python train.py --num_hidden_layers=19 --hidden_size=64 --num_attention_heads=2 --num_key_value_heads=2 --head_dim=32 --intermediate_size=128 --vocab_size=512 --hidden_act="gelu" --norm="layernorm" --norm_place="pre" --norm_eps=1e-05 --positions="rope" --rope_theta=10000.0 --rope_fraction=0.25 --qk_norm=false --attn_scale=0.177 --bias="all" --tie_word_embeddings=false --parallel_block=true --init="normal" --init_std_qkv=0.0625 --init_std_o=0.0101 --init_std_up=0.0625 --init_std_down=0.0101 --optimizer="muon_variant" --learning_rate=0.00885 --lr_mult_o=1.5 --beta1=0.93 --lr_head=0.0127 --max_grad_norm=0.5 --warmup_steps=200 --schedule="wsd" --decay_fraction=0.889 --decay_shape="pow" --final_lr_fraction=0.02 --batch_tokens=16384 --max_seq_len=1024 --doc_mask=true --train_tokens=91960000 --max_steps=5613 --dataset="wikipedia_en"
Each number is 128 + 32 x the weight over its row's rms, rounded and kept within 0 to 255. Layers, rows and columns count from 0. The size above them is the row's rms in percent of the matrix's.

# layer 7 attention key, 64x64, rms 0.152, rows 24-44, columns 0-63
size [ 87  82  75  78  78  75  95  74  82 122 145  64 111 121 111 247 105 104 107 108  92]
[[137 192  98  91  94 113 147 107 110  92  68 125 137  92 121 113 123 122 133 125 125 132  99 112 145  78 113  91 163 168 155 140 190  79 136 176 118  99  97 136 146 154 118 161 148  63 141  92 196 103 119 235 134 147 151 151 105 154 152 123 117 122 164 139]
 [175 117 146 134 114 141  95 149  82 124 128  65 137 162 172 122  88 128 146 195 128 132 117 145  93  95 142 141 144 117 150 143 102 138 181 150 172 123 198  96 119  60 192 119 122 110 160 115 107 144 167 127 154  82 191  95 136  91 150 190  78 120 135 120]
 [117  98 154 117 109 164 161 164 121 118 132 142 112 197 122  53 125 106 202  91 144  83 151 132 142 115 124 137 143  99 116 154  80 126 156 103  63 143 160 130 153 188 114 110 202 114  91 151  89 118 113  83  85 166 108 130 152  94 118 162 134 102  80 158]
 [123 166 162 133 135 125 121 106 127  62 117 156  78 144 150  65 135 139 110 163 216 133 169 145 102 147  95 144 213 149 147 135 139 147 155 174  63 149 138 100  90 138 134 105 166 117 182 143 164 139 101 174  94 178 132  84 126 128 146 114 132 147 152 161]
 [ 93 105 113 182 147 162  96 184 171 145 113 135 125 148 100  99 120 146 191 145 102  41 123 152 101 133 124 126 191 138 126 122 126 121 147 101 159 118 136 147  96 152 128  80  74 181  81  96  92  62 122 112 159 180 151 101 140 147 177 174 136 127  97 117]
 [ 73 116 127 140  66 109 112 129 101 154  49 105 199 110 156 115 127 118 116  61  93 124 104 118 154 170  85  90 129 104 175 114 135 108 120 125 172 102  74 144 160 107 139 154 161 162  87 105 121  99 124 179 166 166 101 149 113 103 197  99 154 126 123 120]
 [ 70 181 200 150 114  75  97  97 118 146 123 137 129 133 102 162 114 141 174  90 113 134 120 150 166  69 126 106 137 146 161 149 151 192 115 126 177 147  90 149  90 159 146 110  81 118 114 174 112 116  99 188 142 153 158 126 184 166 158  97 103  88 170 110]
 [148 134 105 130  67 126 107  62 103 141 143 116 154  51  95 135 154 159  58 125  81 181 116 135 148 110  98 144 127 116 169 138  95 148 159 123  75 137 108 122  77 175  91 151 152 118 145 110  96 186  71 180 130 172 117 107 122 144 146 112 182 153 152 114]
 [132 122  83  82 118  95  91 139 147  78 124 137 139 143 162 120 161 159 156  78 177 163 149  79  76 164 145 111 128  82 120 168 137  97 131 116 201 132 188 181 101 165  78 171 106 118 123 155 136 119  80 161  62 140 115 130 152 167  86 149 151 113 128 120]
 [114  96 104  57 162  81 142 110 195 120 113  98 113 110 108 144  96 110 163  91  93 114 157 177 161 123 132 131 148 120 132  76 120  86  78 126 176  83 109 138 153  91 172 150 127 189 155  87 149 210 141  89 142 126 119 123  94 155  68 128 133 104 129 107]
 [130 151 107 140 129 162 114 177  87  95 157  91 149 140 181 189 104 139  66 140 117  95 144 138 105 124 137 149  85 145 143 180 116 122 102  98 108 151 129 116 134 127 103 138 100  55  94 135  89  52 111 184 137 102 166  73  95 169 160 185 112 102 165 126]
 [132 102 131  81 181 127 120 169  95  52 135 182 100  93 149 155 101  81  94  99  91 112 144  71 105 107 179 174  89 154 119 107 148 168 123 145 141 139  70 153 126 178 116 174 137  90 104  63 136 149 141 121  92 157 134  86 107 135 107 146  98 107 145  90]
 [150 139 125 132 104 168  59 139  81 175 180 124 125 154 166 165 114 104  92 161 130 106  76 128  89 207 106 131 102 159 157 162 112  92 139  80 131 101 143 150 133 120  97 170 132  83 115 131  33  92 129 139 168 126 110 168 131  98 123 180 129 139 122 154]
 [174 185 135 148 116 165 111 187 100 100 147 136 129 149 195 132 128 162  78 145 166  95 120 108 117 149 167 139  94 146 118 182 117 151 130 102 111 141 105 114 124 155  84 120 130  23 108 170 106  76 114 190  86 100 115  87 113 137 165 132  93 125 150 150]
 [147 146 146 160  90 159 153 192 138  85 160  68 140 133 168 172 112 150 110 128 141 114 116 129  88 148 150 132 102 133 128 177 113 123 145  95 119 170 135 108 124 137 121 118 102  97 134 172 144  65 165 227  83 126 171  71 119 148 148 205 117 104 165 133]
 [104  86 137 121 125  97 150  49 195 145  91 136 135 111  97  80 137 105 180 103 118 168 143 141 123 135 134 110 172  95 140 102 155 126 122 138 146 110 151 144 137 130 154 142 144 217 169 125 149 187 141  35 125 100 126 167 141 140  80  76 150 123  91 121]
 [184 117 178 190 112 156 150 142 161 118 113 123 124 147 116  78 104 151 107 173 206 134  86  88 151 123 119 108 160  64 138  66  80 121 100  89 136  96 119 136 122 175 124 133 131  62 120 152 151 149  88 156  98 126 147  89 103 179 162 180 143 129 122 131]
 [117 140  37 132 109 161 104 118 153 130 133  92 168 125 146 141 126 164 187  97 107 103 106 149 143 108 180 105 187 139 157  98 167 123 102 119 188 120 160  98 152 143  70 141 165 120 131  90 170 185  89 157 156  78 181  83 116  94 145 110 131 142 132 100]
 [174 112 143  84 127 134 129 105 104  93 105 123 163 110 103 117 110 155 158 188 131 129  73 205 146 122 146 120 107 119 126 134 147 103 192 169 129 116 154 107 121  69 114 110  90 148 120 150 144 167  63  49 131 159 177  93 192 127 117 176 109  85 122 123]
 [131  88 115 111 148 138 162 101 174 162 178 150 181 135 113 110  55 162 170 179 106 103 157  41 104 144 123  84 124 166  74 121 103 173 105 167 144 106 140 110  92 117  80 127 158 116 101 111  81  88 105 114 150 164 144 147 122 128 149  80  97 106 155 147]
 [149 103 143 140 112 147 175 154  89  80 106 118  82 108 203 153 117 139 115  91 108  98  50 109 132 199 151  92 115 149 124 183 137 146 195  87 120 138 136 136 118 164 124 140 115 164  85 116  77 161 116 160  53 107 118 132 153 103 113 125 117 145 101 171]]
# layer 7 attention query, 64x64, rms 0.147, rows 25-44, columns 0-63
size [ 88  89  86  92  76  91  88 108 113  73 163 111  86 125 117 119 113 118 115 114]
[[179  87  95 153 135 126 138 108 124 164 154 120 136 150 113 133 187 142 133 138 138 114 103 163 162  69 109 153 164  98 138 192  63 164 129  88 161 119 168 140 166 130 164  51 111 125 143  97 111 106 125 112 138 135 183  59 152  99 167 132  79  86 163 152]
 [161 117 126 148  76 152 157 102 117 187 109 213 142 151 107  98 180 145 113 151 100 140 141 124 196 126 113 151  90 146 156 124 146 108 128 112 123 118 103 169 139 111  58 200 148 143 123 101 125 167  60  73 142 116 162 107 183 170 113 113 134 137 147 160]
 [172 111 111 101 160 134 145 106 102 109 132 116  82 143 157  84 122  97  99 117 148 105 160 173 173 172  97 149 182 157 150 139 127  64  83 159 119 162 115  94  62 108 121 101 139  82 111 111  84 125 111 128 142 121 119 119  96  64 151  71 139 170 207 158]
 [ 85 110 130 132  84 121 139  85 128 102  49 132  92 151 112  88 148 176 129 173  55 114 167 138  76 114 101 104 167 114  67  87 102 120 182  74 126 131 122 157 113 129  65  81 139 175  90  86 108 132  91 119 155 121 120 146 141 138 123 142 174 147 131 140]
 [ 53 132 123  57 120 123 123  95 142 114  81 132 150 119 141 121  78 145 172 162 100 162 100 176 112 123 119  35  92 144 147 104 110 162 142 113 183 129 153 112 100 143 146 135 103 145  57 142 161 131 157 174 149 111  89  89  74 156 140 160 143 117 122  86]
 [122 176 184 144 117 125 145 159 110 106 128  58 159 160 129 169 105 114 126 128 145 127 154 140 117 111 117 139 102 150 132  72 162 108 123 111 157 111  84 132  15 119 165  87  81 133  88 192 144 109 115 147 200 105 125 142  89 160 139 176  92 126 116 143]
 [ 87  85 111 139 143 106  88 178 123 115 154 114 120 132 138 100  36  97 114 110 155 124 105 124 120 115 105  98 118  77 143 157 113  94 121 194 107 168 117 115  93 129 199 139  75 142 152 127  97 165  42 160 105 156  87 104  91 146 165 105 130 131  86 113]
 [126 148 141 132 118 148 102 109  72 125 151 148 170 144 135  98  66 149 127 108 133 110 190 110  97 114 185 135 137 122 102 164 101 158 179 123 139 155 130 180  98 141 142 147 100  88  44 108  93  83 143 100  99 153 187 189 135  99 119 101 143 141 145 207]
 [126  89 154 105 164  83 134 148 162 109 146  86  91  62  94 180 174 110 128 120 117 147 103 169 117 159 110 130 106 152 108 130 127 134 114 140  94 132 157 129 192 181 101  65 161 182 193 108 179  89 127 147  91 139  79  80 154  96 110 123 117 117 114  87]
 [190 109 166 145 103 157 125  96 105 119 113  78 110 128 127 144 133 137 186 107 171 144  89  81  77  70  81 118 126  64 139 133 146 104 129 142  80 148 174  45 120 147 154  89 132 135 117 153 105  78  74 114  77  95 137  97 145 177 123 125 123 136 153 143]
 [142 174 106 103 146 142 148 133  86 107 131 152 147 156 144 102  43 122  86 100 112  84 157 149 144 138 140 121 109 144 112 115 117 153 166  92 120 110  83 162  62  81 130 187 119  72  73 118 109 130 141 148 224 148 174 142  81 134 144 132 161 121 147 162]
 [ 92 106 101 127 157 126  83  76 129  71 166 146 129 149 113 139 150 136 108 115 188 118 135  97  80  86 211 159 134 123 159 144 112  78  72 139  98 128 131 184 129 109 136 169 191 166 131 173 133 163 105 116  97 123 135 104 167 161 169 128  84 176 150 106]
 [134 138 126 153  76 150 124 149 119 172 116 162 156 196 127  53  92  85 143 176 103  92 180  93 120 130 118 101 154  79 134 139 107 118 145 102 172 127 137 109  95 131 111 133  73  67  88 145  64 162 121 132 182 128 114 195  98 156 116 118 163 137 111 155]
 [164 170 130 122 143 188 123 116  87 102 138 116 108 142 164 140  58 152 121  88 171 101 100 128  99 128 125 139 143 114 107 130 146 154 169 102  90 142 114 121  72 114 177 173 123 118  66 143  85 117 117 138 190 119 208 115 101 187 147 124 180 116 176 171]
 [182 165 143 118 101 193 167 156  99 126 110 123 145 144 103  74 122  86 142 134 150  87 125  81 100  75 152 119 164  89 131 131 133 124 146 195 105 144 132  64  90 135 194 131  91  87  49 104  81  92 145  95 143 155 131 128 129 145 120 118 144 117 153 175]
 [ 99 128 148 134 155 149 106 149 152 155 117  77 138  78 179 167  67  49  82 118 136  92 154 141 174 140 133 130 160 163 148 126 141  86 161 191 127 177 135 137 131 172 138 117 108 130 119 148 131 125 143 205 165  38 146 121 142 122 111 114 114  82 137 111]
 [ 94  85 133 178 186 201 152 152  86 109  80 123 146 136 168 161  94 162  82 127 133 129 108 136 103 101 128 101 163 155 153 161 188 204  74 130 126 142 132 134  86 112 110 142 155  86 146 109  87 113  79 157 114 116 137 166 145 127  97 189 102 138 158 124]
 [118 126 171 142 135 124 124 116 144  94 127 147 134 151 111 119 113 164 114 196 104 171  72 129 195  88 124 132 198 157 117 121 112 155 226 158 118 123 128 153  87  78 128 111 110 139 155 137  74 103 138 141 139 190 128 141 123 182 145 188 156  81 145 147]
 [138 116  70  79 108 115 157  79 127 143  86  83 127 129  77 123 158 138 108 154  40 165 186  89 115 124 113 129 136 114 116 115 117  73 122 104 119  78  94 140 123 151 110 104 147 129  93 142 110 178 153 176 150  77 172 122 125 153 147 218 132 122 162 127]
 [131 146 154  93 153  95 154  97 158 168 107 133 102 104 144 155  77  87 122 116 103 182 145 158 129 162 138  71  96  87 115 139 146 180  87 173 155 129 171 119 101 117 145 148  83 138 169 100 129 107 116 114 132 242 145 140 142 176 115  59 134 139 106 139]]
# layer 7 attention value, 64x64, rms 0.112, rows 0-31, columns 0-63
size [ 94 105 103 126  98 103  99 106 106 102 108 100  96 112 108  86 105  95  99 104 101 110 104 103  89 113 104 118  91 128 101  93]
[[129 183 181 122 135 142 123  82 119  94 137  38 168  88 128 115 102 157 182 138  76 168 138 192 143  95  82 133  78  87 155 155 134 112 101  99 109 121 132 130 139 159 125 171 158 172  96 148 178  88 129 117 139 146 148 107 132 176 140 181  90 141 123 144]
 [137 100 113  93 126 137 103 117 144 137 102 185 108 174  86 157  76 185 147 191 130 138 156 207 143 112  62 110 175  90 105 132 129  92 162 111 135 135 118 113  99 121  82 176 151  97 156 127 134  92 110 104  55 170 113  86 135 144  80 138 151 147 135 156]
 [140  94 105  76 183 113 163  96 127 109 189 189 174 150 126 118 114 111 114  57 133 136 178  95 145 182 149 137 169  95 105 130 106 203 193 135 130 104 151 150 121 139 142  98  90 148  82 172  92 125 162 109 139 136 150 117  98  88 104 132 173 115 109 122]
 [141 102 110  79 198 132  81 144 181 129 128 143  72 141 105  76  79 106 137 115 184  89 131 180  94 181 140 111 127  97 110  91 122  94 129  57 120 148 107 103  92 173 159  90 122 140  98 182 111 176 131 159 140 140 140  94 130 123 150 132 134  71  98 143]
 [126 166 143  81 172  54 147 158 114 115  59 168 118  88  92 145  94 152 112 128 107 103 153  56 157  69 143 149 185 107 128 109 155 116  94 104 130 142 170 151 151 118  90 117 156  87  77 104 129 106 137 175 143 137 127 143 144 167  98  79 180 148 151 137]
 [154 147 109 184 128 102 125 141 187 144 192 163  90 135 119 104 158 137 163 201 163  88 135  91 127 128 178 116 127 122  83  69 121  93 184 143 105 146 152 120 117 182 133 100 102 113 115 221 154 159 101 102  82 113 113 122 130 148 150  91 140 107 122 157]
 [135 127 135 129 142 132 123 118 132 131  99 109 179 144 144 104 141  94 139 106 121  88 143 179 116  98 100 143  90 118  90  83 162 144  95 162 122 106 161 199 123 132 160 131 103 121  94 182 145 125 165 106 218 124 154 118  71 173 119  24 161  93  98 134]
 [112 151 101 103 130  65 159 135 107 111 137 157 137  94 127 199 123 180 136 104 129 148 137 129 158 130 143 112 153 155 131 147 144  65 101 124 130  59 189 171 145  98 124 165 136 157  90  86 191 115 121 138 184  87 127 129 115  81 158 180 186 166  91 125]
 [190 100 117 120 169  72 154 157 110 114 154 117 151 128 114 149 124 169  64  87 178 137  99  77 202  95 119 149 125 145  90  95 176 186 116 133 166 131 109 158 126 163 156 118 160  99 159 110  90 160 161 125 113  91  81 134 161 165 119 145 192 120 134 131]
 [151 172  99 123  95 119 120 120 141 160 135 171 171 121 152 141  95 137  51 153 113 179  98 111 139  68 132 115 139 151 152  49  87  97 157 163 165 132 124 132 144 166 186 144 106 145 165 168 166  88 155  89 116 112 138 153 120 144 141 152 139 215 142 169]
 [153 155 169 108 156  57 102 134  57 178 117 130 185 127 133 194  97 146 104 150  90 133 154 136 131  91 132 181  44 161 165 109  88 159 147 116  99 171  99 156 149 146 123 120 132 135 150 102  97 141 154 132 131 147 127 140 152  74 146  84 137 121  71 102]
 [ 93 129  95 160 177 145 166 123 104 131 147 121 140 177  98 122 111 110 150 108 147  81 126 207 118 192 151  80 130 163 144 167 116 193  88 109 131 135 127 149 100 128 155  97  67 160  80 139 124 193 178 128  77  90 130 166 149 129 106 153 177 154 134 121]
 [153 191 112  84 167 108 112 146  98 119  78 154 133  46  83 196 151 157 128 151 102 146 122 149 101 137 158 122 189 156  91 132 102 132 113 113 110 146 148 171 147 140 141  87 132 113 136 146 177 163 220 132 103 170 111  86 149 142 123 125 137  89 168 144]
 [ 75 134 147 171  84 106 191 112  81 121  84 105 126 144 143 176 128 136 122 200 127 125 108 126 130 102 132  49 142 166 162  61 146 121 151 115 102 146 116 111 159 122 116 160 183 106 142 131 198 146  95 176 180 102 124 115 104 161 125  80 116 158 128 101]
 [149 113 163  88 120 125 211 161 133 173 126 105 146 101 134  86 120 141 192  90 201 113  77 217  77 155  91 169 132 115 113 196 137 167 129  94 163 107 141 129 146 104 114 143 135 124  88 165 157 133 152 111 119 138 130 140 140 127 163 152  89 153 141 128]
 [168  86 154 113 109 138 180 127 133 121 124  93 115 107 104  62 136 126  84 132 157 122 157 120 111 122  90 129 129 164 151 144  67 130 126 174 144 164  81 149  94 145 110  71 148 176  97 166 119 129  51 124  93 107 165 169 179 109 183 114 182 154 165 167]
 [147 134 228 120 132 127 117 127 156 144 154  87 197  89 114 156 119 165 111 148  70 100  96 132  84 138 163 128 153 134 143 109 162 100  88 135  73 145 131 119 101 165  87 136 138 114 151 119 153 130 181 132  39  92 136 128 138  88 112 163 109 146 188 149]
 [ 83 153 123  98 109 137 143 143 155 135 163  92 156 132 147 125 128 150 115 116 163 126 124 129 132  79 128 184 154 139 173 102 182 158 109  43 101  61 153  74 106 130 101 122  72 150 115 109 160 113 134 103  37  91 118 136 139 110  61 109  93 103 140 101]
 [175 105 163 133 142 139 103 145  97  55 130  86 120 151 145 120  73  50 168 148 188 170 125 115 195 118 116 172 142 146  97  14 154 124 112 145 130 158 125 150  97 169 128 157 136 129 133  99 122 127 128 134 142  81 115 156 115 157 131 118 117  97 108 147]
 [143 119 151 123 106 131 120 100 141  98 121 169 138 144 146 206 125  97 131 103 100  92 133 142  78 138 148 177 139  96 114 157 154 173  88  54 130  81 132 212 113 138  99 147 121 163  94 142 157 158 218 125 133 142  59 132 127 136 110 103 155 167 123 157]
 [157 177 134  95 102 104  78 120  99 127 131 168 168 163 147 143 133 160 118 141 124 145 115  90 112  28 144 182 121 166 109 142 176 151 137 112 137  95 154 132 161 101 122 137 136 194 105  99 172 143 144 141  43  88 128 136  99 149  56 122 136 160 108 145]
 [ 61 136 151 105 114 142 127 107 145 145 141 105  95  90 148 223  92 110 134 140 128 130 191  98 151  84 154 118 133 198 134 182 113 142 149 147 151 139 113 132 130  95 213 174 208 111 136 150 130 141 159 146 159  90 139 121  81 143 122 144 124  98 151 139]
 [ 65 161 163 103 158 192 169  86  95 151  99 131  96 118 148 132 133 211 108 131  83 142  60  99 147 116  82 154 156 136 178 100 114 123 157 112  88  99 129 157 169 111 139 107  80 145 146  67 152 120  69 137 150  98  90 121 113 126 151 133  96 122  99 142]
 [143 119  93 114 152 151  74  94  66 136 140 127 151 143 165 137 140 132 162 187  62  86 124 153 118  75 130 138 100 120 190  74 138  73 127 125  88  97  93 159 136 134 173 105 139 126  97 137 144 114  76 140 151  31 147 136 147 161 117 116  81 128 141  98]
 [146 120 177 116  88  85 151 156 145  98  85 115 103 156  81  95 163 123 158 142 169 138 100 158  96 171 122 125 155 165 109 123  85  53  81 119 130  75 130 139 158 160 111  63  93 100  98 110 105 102 190 148 131 133 144 179  94 116 161 148 148 170  77 107]
 [ 29 158 150 158 108 125  89 153 104 144  94 115 164 140 124  39 124 183 131 152 105 137 148  88 139 127 163 141 115 179 169  67 122 149 123 159  95 108 113 140 136 140  96 153 121 135 150 109 145 145  48 127 157 134  79 142 163 117 135 136  97  65 123 112]
 [ 67 182  86  85  87 117 135  96  81 129  88  90 126  80 126  94 147  81 145 105 109 115 145  29 152 116  79 109 136 175 125  55 111 111 158 133 145 102  89 170 153 149 116  86  87 130 104 107 104 148 118 152 161 111 139 121  99 163 129 164 139 111 117 120]
 [125 107 129 173 156 148 126 138 120 148 100  74 120 174 139 112 103  66  86 101 146  95 143 100 145 142 124  67 124  15  81 113 101 118 146  85  94  87 112 159 133 138 104 153 129 129  90 177 112 150 139 118  68 109 133 154 142  79 140  65 110 154 110 151]
 [ 68 123 134 122  96 124  53 109  98 115 152 136 189  59 151 147 118 177 160 120 140 108 141 215 161 132 102 139 121 193 160 120 141 105 145 155 160 151 165 135 123 140 100 169  82 163 141  94 155 159  94 154 158 114 128 129 172 120 154 152  89 109 175 156]
 [176 145 131 201 153 132 111 110 134 118 131 138 164 131 163  96 129 139  60 142 186 166  85 155 124 126 190 123  90 123 132 124 120 154 105 164 147  59 154 173 117 169 153 139 129 100 115 139 108 166 127 122  91 110  89  96 151 103  68  50 169 170 113 127]
 [ 97 138 119 155 137 135 149 192 173  95 136 113 121 104 126 100  83 166 146 217 110 115 156 177 125 149  60 147 116  95 143 128 154  97 169 163 157 106 102 156  96 148 167  88  84 143 124 131 150 130  99 136 195 130 177 162 126 178  86 159 106 168 126  96]
 [128 135  70 212  87 125 112  73 120 176 102 147  86 187 158  69 113 139 140 116 117 123 116 104 175  95 186 145  77 105  98 112 138 120 127 136 109 145 108 142 155 137 121 151 111 125 123 143 131 173  96 180 116 152 124 218 163 160 105 156 110 104 121  87]]
# layer 7 attention output (transposed), 64x64, rms 0.14, rows 0-31, columns 0-63
size [ 81 104 109 128 105 107  88  92  94 108 119 111  99 129 103  93 103  82 107  89 114  98 111  88 103 108 102 101 102 113  93  85]
[[131 122  79 125 115 121 121 100 111 113 129 152 122 193 142 122 156 134 134 174 135 121  91 142 148 162 205  59 102 172 138 178 147 152 167 167 107  86 159 101 151 105 117 114 150 129 170 137  53 164 151 118 155 109  51 173  84 102 112 101 177 117 134 126]
 [198 155 148 108 106 159 133  98 112 106 156 125 139  53 149 109 121  77 149 106 136 115 117 113 185 148 134 142 138  87 125 156 126 184 136  82 130  53 142 110 148 110 163  82  96  86  82 139 127 170 140  94 143  72 149 105  90 101 166 181 122 125 187 117]
 [135 212 128 147 164 136 106 155 177  93 132  92  95 141 139 171 102 138 160 120 207  79 105 120  80  68 107  93 162 150  98  86 113  75  76 169 151 166 138 131 138 139 151 180 109 103 165 134 158 147 138 177 124 111 154 127 168 123 112 134 119 143 169 106]
 [ 44 124 142 122 138  89 109 148 135  71 189 148 166 141 131 149  90  93 163 124 154 170 116  99 110  59 127 141 157 122 144 156 109 119  85 211 154 122 160 168 162  95 181 116 127  50 107 117 160  79 111 144 108 107 123 100 119 108 112 136 115 134 135  96]
 [114 101 142 122  86 177 118  70 116 155 166 149 139  98 129 133  97 114 154 144 124 162  96 148 117 139  98 117 131 139 201 116  69 121 171 119 115 101 102 124 118  98 110 197 107 189 169  89  67 139 101  76 161  83 183 131 154 141 112 166  86 121 122  75]
 [119 169 146  72 164 125 183 159 126 125 114 169 162 134 140 144  63 151 100 164 122 144 106 105 115 137  96 131 124 116 146 160  85 149  85 165 200 161  64 112 172  72 132 116 141 102 135  99 152 103 171 196 169 166 149 140 117 139 169 168 128  85 151 148]
 [124 158 102 134 106 101 124 154 107 157 112 128 154 166  61 149 118 162 159 129 140 117  89  44 123 109 120 160 115 135 167 160 128 130  96 162 152 137  88  31 113 128 107 182 130 125 135  59 113 152 121 122  69 130 133 131 135  81  64 136  73 159 150 105]
 [116 148 146 110 136 185 123 140 128 101 109  95 123 144 117  60 122 133 117  97 151 162 116  91 128 126 128 108 157 140 138  80 144 127 116 117 102 143  96 134 169 143 115 166 150 123 179 211  37 109 155  83 149 181  93 166 175 127  74 102  52 139 108 123]
 [151 126 122 161 100 142  78  80 138 141 106 122 101 149 129  86 132 132 179 154 133  92 154 172 117 182 148 121 142  55 130 158  82  95 138 114  69 117 145 112  90  78 107 108 132 203 128 159 159 172 155 173 122 168 159 133 102 142  81 181  89 129 178 137]
 [165 170 123 153 125 169 145 155 100 112 119  70 102 146 120 146 216 159 125 162 125  86 154 135 163 186 146 111 129 118  96 172 148 122 128  86  98 125 147 117 142  86  96  84 134  65  98 105  64 177 135 133 120 131 109 138 178 164  74 166 111  87 121  92]
 [145 111  76 196  93 162 164  94 119 120 150 102 112 131 101  74 121 129  99 183  77 116 173 116 137 124 101 108 153 115  99 129 148 138 145 122 103  48 148  57  92 109  70 180 138 121 108 110 114  86 120 130 135 131 139 150 111 121  62 159 187 149 169 125]
 [147 107 151 123 122 113 144 163 186  95 172 144 125 112 125 170 107 100 150 164 147 122 186  98 135 121  73 106 109  93 139 110 168  86 121 176 108 126 139  74 150 120 127 178 126  82 138 123 108 114  92 110 129 231 119 123  70 119 198  93  80 103 113 145]
 [ 78  99 102 140  95 132 108 118 113 179 147 108 129 230 184 117  99  82 103 153 113 147  67 128 184 132 101 170 101 133 177 136 104 127 157  87 126  79  91 125  83  87 131 116 124 108  95 182 121 133 116 114 146 101 115 189 109 168 151 131 134 163  96 119]
 [150 152  99 120  98 131  73  86 136 193 114 135 147 122  47  99 167 154  92  93  83 180 161 124 116 117  78 172  97 132  83 174 119 104 154 134 138 126 145 201 102 116 111  69  96 139  93  98  83 133  80  99 133 144 142 174 157 112 132 141 108 125 111 151]
 [121 126 126 128 169 135  82  78 116  44 150 187 165 174 121 159 117  85 139 142 102 165 120 119 155 116 128  81 121 134 171 149 106  74  80 152 132 132  85  96  88 148 111 104 107 130 163 198  91 157  92 119 128 124 162 140 129 130  53 141 187 120 116 102]
 [181 169 113  85 155 131 134 121 146  90 180 121  57  80 104 139 108 137 147 180 117  85 126 110 112 125 116  93  65  74 149  83  59 176 165  98 134 104 208 116 104 145 111 152 102 118 144 107 133  72 151 111 121 115 111 167 118 131 141 157 161 113 113 112]
 [168 176  80 139 128  82 174 118 103 141 116 171  69 138 148 152 124  58 118 171 135 115 145 168 150 157 128 104 141 119  81 172  84 123 127 127 148 137 144 142 156 152 144  90 146 156  66  73  65 134 151 116 205 126 131 177 107 119 108 126 145 152  75 158]
 [181  93  93 164 133 100 133 113 118 162 105 139 162 117  95 141  97 138 146 103  70 126 115 123 136 171 100  63 122 108  84 147  80  66 131 144 157 158  71 149 124  91 107 194 155 128 139  53 131 123 115  71 181 143  97 143 115 178 164 129 147 134 117 167]
 [ 58  97  98 130 123  91 141  98 176 162  87 171 138 112 106 104 160 177 154 180 134  88 104 132 116  91 166 110 131 105 180 205  66  88 126 171 105 125 117  95 122 141 111 103 154 184 144 143 109 131 112  89 125 121 148 107 135 101 182 128 155 164 180 104]
 [132 157 123 172 164 123 128 142  97 180 141 100 160 129 120  81 116 132 148 167 125 145 116 160 137 149  57 118  82 106 137 106 141 153 134 125  61 148 151  32 117 161 152 107 164 195 105 126  89 134 130  51 127  76 148 170 103 136 141 119 106 153 179 122]
 [146 107 105 164  98 140 162  90  82 178  79 134 127 118 118 105 138 153 123 178  88  98 126 125 171 174  74 107 125 102 109 144 104 138 140 118  66  98  80 122  68 159  75 125 165 124 174 122  82 159 153 125 161 102 156 120 116 141 144 209 127  61 136 141]
 [101  31 100 134 129  83 120 159 108 103 117 130 153 152  96  92 183 101 161 106 150 116  77 175 113 172 138 182  73 120 155 102 142  71 108 132 128  86 142 119 158 153  98 132  85 139 156 157 129 126 162 124 138 172 135  86 156 135 148  97 201 105  97 109]
 [121 132 155 158  57  68 102  96  78 134  87 143 158 119 138 112 179 180  89 151 112 144 131 104 120 150 183  99  94 195  65 130 137 134 113  70  94 155 156 159 128 120  82  91 112 115 151 155 135 120 148  76 109 124 132 132 139 206 103 108  96 112 124 154]
 [137 116 173 144 103 134 146 162 142 146 118 115 112 141  94 177 138 121 100 113 139 187 144 105 202 172 149 146 145 134  70 129 113 199 147 185 109 169 185  85 150 115  62 110  63 165 159  99 102  98 107  93 132 187 142 142 152 131 164 133 140 135 130 153]
 [149 112 151  93 147 151 111 115 107 188  78 146 122  47 112 148 110 117 104 117 131 110 152  82 167  96 134 121  99 149 168 174 183 182 135 164 126 157 150 129 162 104 139 199 164  98 162 131 137 114  42 142 138 143 109 109 105 110  60 111 135 157 164 122]
 [141  38  53 154 143 151 145  78  80 109  97 116 140 138 159 171 151 135  85 105 101 141  87  75 112 104 130 102 116 136  72 147 138 133 174 109 135 157 110 126 170  93 161  92  97 149 111 149 107 115 171 115 106 153 167 129 114 178  84 129 123 177 108 184]
 [149  78 151 106  70 154  83 112 113 157 111  88 108 178 103 165 161 134  63 108 127 105  89 148 133  98 123 110  79 152 153 183 136 112 162 107 138 163 196 114  91 105  81 155 168  92 157 137 153 110 105 125 106 152 103  54 136 159 137  90  93 140  92 103]
 [ 79 110 169 106 158 129 100 143 132  62 192 171 100 113 115 121 111 159 170 138 171 134 132 128 108 164 115 154 121 182 171 166 141 124  96 142 152 207 115  71 133 114 159 119 123 143 130 118 175 121  65 160 147 130 143 130  80 104 134 197 149 163 171  94]
 [114 223  85 133  78 175 169 116 108 119 127 114 130 181 143 149 110 163 131  83 105 208 107 157 135  96 161 121 120 155 138 185 157 104 137 145 147 103 101 125 145 112 143 106 134 134 155 202 107 109 167 109 164 155 140 137 119 109 154 120  81 109  59  93]
 [ 97  92 128  87 148 136  78 141  82 101 143 127  99 143 100 145 127 150 156 157 157  37 179  94 152 104 120 136 152 106 114 111 140  92  92 103  47 144  75 112 175  88 107 120  95 119 123  95 140 113 153 106 151 149 144 192 126 105 172 190 107 100 155 144]
 [109 140 127 124 164 164 140 150 140 122  98 149 108 142 132 154 159 123 146  58 159 119  52 123 114 111 169 105 144 213 176 115 107 124 160 145 149 171 129  80 187 110 143 142  73  97 106 145 139 123  93 145 121 153  51 145 149 111 169 117 107  49 136 137]
 [127  82 146  86 134 130 120 103  80 139 119 141 140  92 118 161 170 158  82 185 151 182 162 168 124 165 114 124 130 139 131 122 118 145 101 107  69 116 148 122 121  72  87 165 158 155 144 104  81 116 100 101 120  96 171  42  93 132 197 187 143 108 130 159]]